Weights of a small GPT-style language model, trained from scratch on English Wikipedia.
Architecture: LayerNorm before each block, no biases in attention or MLP, normalized queries and keys, attention and MLP in parallel.
Each number is 128 + 32 x the weight over its row's rms, rounded and kept within 0 to 255. Layers, rows and columns count from 0. The size above them is the row's rms in percent of the matrix's.

# layer 4 attention key, 384x384, rms 0.0687, rows 77-93, columns 96-191
size [110 108  71  86 111  98 113 109 113 100  77  91 108 111  99  90 113]
[[167 213 148 171 103 108 146  79 113  91 109 145 185 137 186 163 164  87 182 115 118 120 120 108 129 140 134 191  88 119  77 107 134 164 120 207 117  93  32 110 106 129 155 141 101 105 115 193 139 154 105 170 142  93 106 113 101 117 138 129  93 144 105 163 105  98 156  57 120  79 128 151 113 128 118  90  48 154 220 172 118 105 110 134 123 154  91 123 136 111 187 143 154  65 150 118]
 [117 147 178 158  80  96 136 174 220  97 120 160 163 153 112 194 136 143 165  68 127 120 136  89 137  91  85 160 132 163 110 145 111 162 127 147  87 193  58  87 126  93  78 118 103 139  88 142 108  99 113 122 105 126  78 101 177 181 145 135  69  91 141 165 121 117 168 115  96 112 143 139  50 132  86 112 121 125 142 158 114 132 118 151 132 106 150 114 112 103 164 124 166 117 137 155]
 [ 89  79 108 108 126 170  86 159 209 144 138 150 123 169 130 136 112 157 174 137 174  63 131 112 167 131 122 129 167 125 116 152 129 134 115 116 122 113 148  57 120 115  92 171 154 203 146 158  75 105 124 175 100 143 124 108 196  85 141 109 115 105 151  87 142 136 141 127  93 155  84  80 113 134 109 116 157  67  59 110  98 152 181 138 133  74  99 124 113 170 111 140  91 121 160 124]
 [ 92 100  97 120 188 232 145 151 146  93 143 111 120 138  87 132 130 137 118 179 156 107 150 114 160 140 132  93 124 158 158 118 120  59 160  86 138 124 215 117 103  64 121 155 157 112  82 152 133 135 160 137 142 103 139 182 103 146 144 119 122 161 147  80 144 185 151 167 110 116 107 135  86 151 156  57 158 150  68 105 136 107 172 133 172  76 133 132 170  70 125  92 132 152 139  88]
 [161 197 148 128 118  98 168 103 140 148 120 147 110 139 196 162 144  57 183 173 159 122  98 114 103 160 129 170 116 164  82 103 118  42 145 182 141 125  77 140 132 145 174 147  81 115 131 155 103 128 106 137 128 117  66  84 122 104 108  94 137 153 112 147  83 128 147 109 172  62 119 137 121 149 112  84  84 130 140 144 109 121  95 122  89 159  69 101 113 120 148 153 149 102 134 120]
 [125  95  91 106 176 118 113 139 101 109 133  59 126 135 160 160 127 195 147 125 158  98 137 162 192 124 137 149 135 108 114 186 136 118 105  97 125 137 153 119 102  65 126 162 187  32 163  99 124 177 127 130 121 184 116 138  57 141 171  89  93  92 142  69 144 172 160 134  59 122 151  87 131 185 106 139 143 145 135 161 125 166 157 120 201  92 117 139 113 185 125 173 109  91 151 153]
 [123  97 171 115 153 137 131 117 156 157 143 161 137 155 157 128  86 101 121 139 168 137 154 172  99  99 136 178 127 112 123 128  88 139 131 167 109 161 112 171 185 158  89 111 109 156 134 145 134 140  58 121 111 162 111 117 130 112 115 163 146 128 142 158 115 109 183 165 161 101 137 139 126 136 118 140 163  79 135 109 107 116 116  71  86 129 110 157 198 144  95 127 153  63 143 102]
 [116 112 156 116 153 148 115  86 161 160  85  39  93 157 118  74 138  92 105 126 136 104 179 131 135 151 170 192 120 103 187 122 117 145 133 122  80 136 117 125 128 133 127  71 101 148 128 122 163 125 199 114 148 172 202 158 127 123  72 159 126 124 115 174 106 106 128 118  76 153 150 145 195 101 134 156 151 122 152 150 135 137 156 140  70 187 142 146  68 121 111 128  68 187 162 105]
 [159 160 128 134 148 117 104 122 148 121 108 105 129 115 158 128 126 109 136 106 126  95  76  84 130  91 123 183 128 165  99 101 142 212 150 129 142 124  91 155 117 138 119  82 142 135 103 146  98 128 153 153 156 109  82 138 149 113 106 127  87  88 111 135 148 160 170 129 115 110 125 129 163 123 118 113  62 168  80 165 107 125 159 138  98 192  97  63 152 147  86 195 124 141 207 137]
 [133 137 131  63 137 131  68 157 143 113 141 181 144 163  95 161 171 197 133 154 170 101 123 161 118 120 163 124 140 140 107 125 160  91 143  89 137 103 139 174  96  73  90 114  93 126 144 154 167 158 137 205 112 110 105 102 117 183  82 155 105 128 109 114 115 114 142 138 175 127  81 148  67 147 155 143 110 111 119 100 164 147 143 124 102 146 137 115 115  70 109  45 119 140 138 125]
 [143 134 103 141  90 153 164  89 126 144  77  82 158 116  66 143 146 104  88 157 112 149 154 164  76 111 127  88 111 138 120 169 119 110 141 156  99  98 145 161 160 123 140 110  96 107 142 147 189 109 160  90 145 126 136 138 102 163  91  89 120  92  95 139 106  80 132 146 106 124 159 140 156 139 130 171 137 153 144 106  94 134 220 102 112 142 175 102  98 144 114 139 119 123 107 149]
 [113  96  85 103 171 108 113 118  95 158  80 144  88 136 102  90 203  96 176 116 117 181 163 162 151 190 158  90 162 125  84 115  70  96 149  74  84 140 103 124 133 155  82 142 148 109 119 117 120 139  56 110 111 150 168  79 106  79 181 115 186 113 159 178 154 103 167 147 134 115  91 108 111 129 186 142 141 120 142 152 165 123 123 117 190 120 190 104 141 135 115 160 129 140 122 157]
 [110 113  67 133 119 117 168 153  55 126 154 117 148  96 105 130 100 114  99 153 109 112  96 148 139 112  91 130 140 104 102 167 142 177 168  92 133 159 158 145 160 156 155 121 117 200 143 141 124 186 144  94 135  71 110 160  95  95 183 101 157 123 143  83 126 161 123  90 132 107 110 109 116 117 147 180  95 170 115  93 119 175  66 133 183 117 127 173 147 130  50  59 119 144  97 147]
 [156 179 107  86 155 155 109 121 159 117 127  68 107 168 138 114 116 126  75 228 214 156  75 132 116 112  52 144 165 124  82 167 127 104 115 125 102 129 100 128 116 136 176 134 117 141  92 160 183 158 139 143 112 125 160 162 134 106 114 110 170  94 125  94 105 136 131 123 164  77  82 123 175 145 154  93 141 134  55 141 129 146 143 127 157 140 170 105 193 125  96  40 153 117 107 153]
 [ 99 106 154 114 153 147 125 164 116 131 128 132 152 129 135 125 142 204 164 144 117 121 141 131 103 137 169 139 159 109 153 125 146  99 161 146 156 132 137 151 100  39  90 162  79 121 118 115 128 111  95 116 158 138 132 164  83 167 169 122  93 133 159 157 139 129 146 111 200 129 172 108 193 142 136 111 188 106  66 119  79 137 139  92  81 158 150 107 185 124 138 124 102 114 139  86]
 [122  66 186 130  83  99 103 109 147 101 112 104 133 148 158  98 107  80 149 127 150 108 139 131 112  96 124 139  84 134 120 169 172 190 117 122 125 111 146  92 125 142 152 127 148  48 140 123 159 124 130 115 133  81  71 127 104 111 115  97 147 125 135  53 122 152 129 182 113 130 196 144 141 162 126 219 106 118 125 117 143 101 149 108 138 136 113 102  63 142 140 155 172 110 144 191]
 [153 117 144 108 132 136 111 177 151  83 126 186 136  30 184 134  96 160  90 122 164 129 102 162 113 135 149 117  89 125 153  75 151 121 144 137 140 127 128 159 133 125 101 110 163 118 166 110 165 184 126 152  96  79  89 105 145 167  79 140 122 101 167 113 140  40  66 127 101 153 111 166  82 130 145  93 103 144 184  68  92 144 142 148  90 114 138 151  97 113 162 126 103 115  75 126]]
# layer 4 attention query, 384x384, rms 0.0738, rows 78-93, columns 96-191
size [ 82  98  96  75 103  99 100  99  97 115  93  99 101 107  98  99]
[[131 118 126  86 146 121 119 106 142  94 130 108 122  95 133 180 121  44 114 143 136  90 129 134 183 119 128 141 132 130  92 151  97  97 147 145  98 211 108 149 122 216  84 122 174 114 174 108  83 129 133 150  95 134 140 124  99 129 146  70 140 161 175  74 114 100 109 170 156 106 168 145 171 118 175 139  85 145 182 136 110 177 120 101 130 182  77  94 124 109 156 151 105 137 156  77]
 [101 109 103 154  98 169  84 136 100  81 121  96 130 111  96 129 107 115 159 161 145  75  78 127 148  70  84 109  94 114 170 152 198 122 107 103 159 136 152 156  97 128 134  99 217 119 167 104 127  49 158 163 119 173 127 112 138 159  98 138 123 116 136  96 135 108  62 161 141 148 116 135 175  66 144 129 130 162 124  81 145 178 178  96 128 100 175 136 122 157 104 131 149 176 174 135]
 [134  52 103 156  72 170  95 141 145 166  98 116  88 141  96  91 129 104 123 138 132 129 168 140 158 156 128 112 125 137 142 159 155 149 115  75 172 122 157 119 154 170 105 163 147 144  99 137  93  86 157  95  59 123 155 131 131 116 173 148 108 111 124 107 206 106 183 140 126 147 160 107 170 190 153 192 142 114  94 130 147 192 167 101 151 113 212 142 114 157  44 110 181 107 193 108]
 [171 197 137 129 195 112 120  70  86 169 141 129 132  88  90 192  98  88 108 122 130  88 123 110  79 140 136 214 137 155 134  94 124 176 135 176 132  98  85 122 170  81 149 147 112 157  97 145 138  84 119 108 114 125 107 115 110 180  86 162 161 162 121 131  75 134  58 111 109 152  70 169 143  93  87 140  53 159 133 122  86  74 105 123 129 162 155 101 117  89 159 134  70 132  70 125]
 [133 135 118 109 161 141 111  77 138 105  82  98 165 118 110  65 122 118 109 129 113 171 129 163 168 195 151 129 136 124  93 176 157 192 147  93  81 162 102 116  80 157 193 160 105 164  95 143  81  97 182  81 101 107 171  45 104 143 121 101 149 101 174 144 118 127  57 156 101 111 160 144 182 119 129  93 137 102  99 153 181 124 106 169 131 111 219 163 118 135 110 143 153 168 124 163]
 [132 145 107 152 157 101 137  74 202 155 150 100 163 130 188 125 106  99 107 102 115 144 124 157 104  63 117 153 161 151 108 142  87 126 176 123 164 110  75 162 140 165  74  70 168 149 143 170 136  45 137 161 126 155 150 111  96  48  95 125 182 132 141 103 120 104 163 119 124  94 161 114 152  90 174 147 137 126 108 184 131 163 117 133 124 103 109  76 141 143 164 158 144 200 126 166]
 [ 69 108 162 135  98 136 123 168 138 137 100 161 199 164 168 129 133 153 170 128  89 111 137 117  89  97 138  95 114 158 151 169 182 151 105 169 164 140 152 101 135 138 177 109 136 149 159 111 110 139 143  83 122 180  90 118 157  98  99 104 197 150 136 151 124  68 145 120 158 144 127 163 127  96 133 152 186 128 145 174 110 108 149 147 101  42  94 133 114 169 111 125 151  93 171 106]
 [146 153 145 149 114 115 158 139 144 186 165 131 183 145 176 122 155  93  92 121 124  56 159 158 141 102 101 126 157 160 128 187 133 135 170 156 119  85 129  98 142 113 144 117 206 154 188  96 110  90 161 172 144 149 118 160 181  77 141  91 144 124 172 134 111 158 109 141 115  97 159  83 119 118 129  84 129 200 148 125 103 143 131 103 159 123 121  78 111 145 202 145  67 136 121 145]
 [127 146 145  82 153 111  69 151 123 157  51 111 163  98  98 155 154 129 159  90 151 161 130 119  98 156 111  90  92 135 112 138  97 114 192 118 126 151 135 104 149 104  89 151  97 126  79 141  64 131 136 138 160 114 160 152 158 146  76 145 112 163 183 105 151  92 131 130  90  92 160 165 128  63 138 116 143 159 152 192 145  92  89 111 106  77 128 135 107 110 127 200 142 101 124  15]
 [162 112 130 136  78 116 188 119 179 160  94 153  86 141 179 135 130 146 116 118 159 123 170  97  71 114 148 148 154 128 144 119 109 126  81 172 178 128  53 143 127 170 156 154 128 106 126 102  87 130  96 126 149  93 149 149 170  74 155 152  98 124 103 162 102 112 145  97 115  49 146 143 139 176  93 137 160  83  97 131 117 142 102 140  58 143 166 136  99 125 129  81 151 128 157 140]
 [138 175  79 130 153 120 134 117 148 117 166  61  96 166 123 213  96 133  91 125  89 101 165 121 123 113  97 170  75  99  77 109 102 108 180 155  63 106  84 114 161 142 105  89 102  80 135 180 143 154  90 141 153  83 164 123 104 135 119  46  70 145 161 129 136  85 179  59 122 110 136 120 167 140 110  96  85 141 123 145  99  66 152 111  83 115 120 196 111 152 127 178 106 122  53 159]
 [ 97 122 102 119 109 116 178 133 115 111 152 118  93 189  92 142 140 205 154 127 154 151 168 139  97 191 164 118 123 132 137 104 152  93 135 128 113 134 127 111 100  77 192 162 119 106 177 132  97 125  83 144 121 177  81 182  91 157 188 143  83 148  90 124 121 143 135 116 152  80 114  96 127 131 112  92 128  97 175 102 136 107 165 110 115 133 150  99 130 167 197 119 120  64 126 125]
 [ 94 131 116 111 104 152 144 134 164 133  82 114 105 158 130 114 122 148 121 107 104 109 123 110  93  95  89  55  78 135 168 127 153 153 117 125 141  87 102 121 142 143 187 110 140 136 185 134  96 112 140 135 193 189 150 148 100 153 154 103  83 124 136 122  97 100 175 114 168 149  68 118  71 132 104 117 155 110 120  86 126 160 136 159  91 124 112 116 152 116  91 122  96  49 182  98]
 [108 110 161 104 169 101 121 151  79  83 185 120 146 101 179 137 135 123  95 101 184  94  78 166 100 159 113 157 169 135 134 114 150 171 122 119 103 173 168 183  86 185 135 157 103  84 104 179  60 157 169 142 122 100 115  77 144 134 125 119 119 165 149 136 102 148 126 173 106 133 128 166 119 110  94 136 118 163 136  71 169  99  54 143 126 106 143 157 153 127  96 137 142 157 127 106]
 [158 151 114 101 153  89 170  72  92 182  99 126 116  98  82 153 136 151 171 116 157 142 143 126 162 174 207 133  83 193 133 147  98 145 129 161  92  21  97 131 140  90 162 177 123 169 160 140 127  45 128 125 110 138 122 130 120 125  64 151 109 157 101 106 133 138 103  80 121 160 165 125 156 141 109  96  85  65 147 159 162 126  85 102 185 107  78 101  53 219 128 164 144 118  67 170]
 [ 97 124 128 130  94 135 117 190 103  85 160 141 211 146 109 134 182 113 186 134 144 159 129 174 124 184 162 102 125 131 131 133  85  98 183 132 238 126 158 120 138  85  86 102 150 191 157 129 123  98 145 196 172 127 156  95  99 155 114 171  64  96 156 161 130 134 139 173 115 125 129 114 107  82 135 105 187  95  98 100 143 120 187 170 179 165  26 112  93  77  68  79 164 100 153  86]]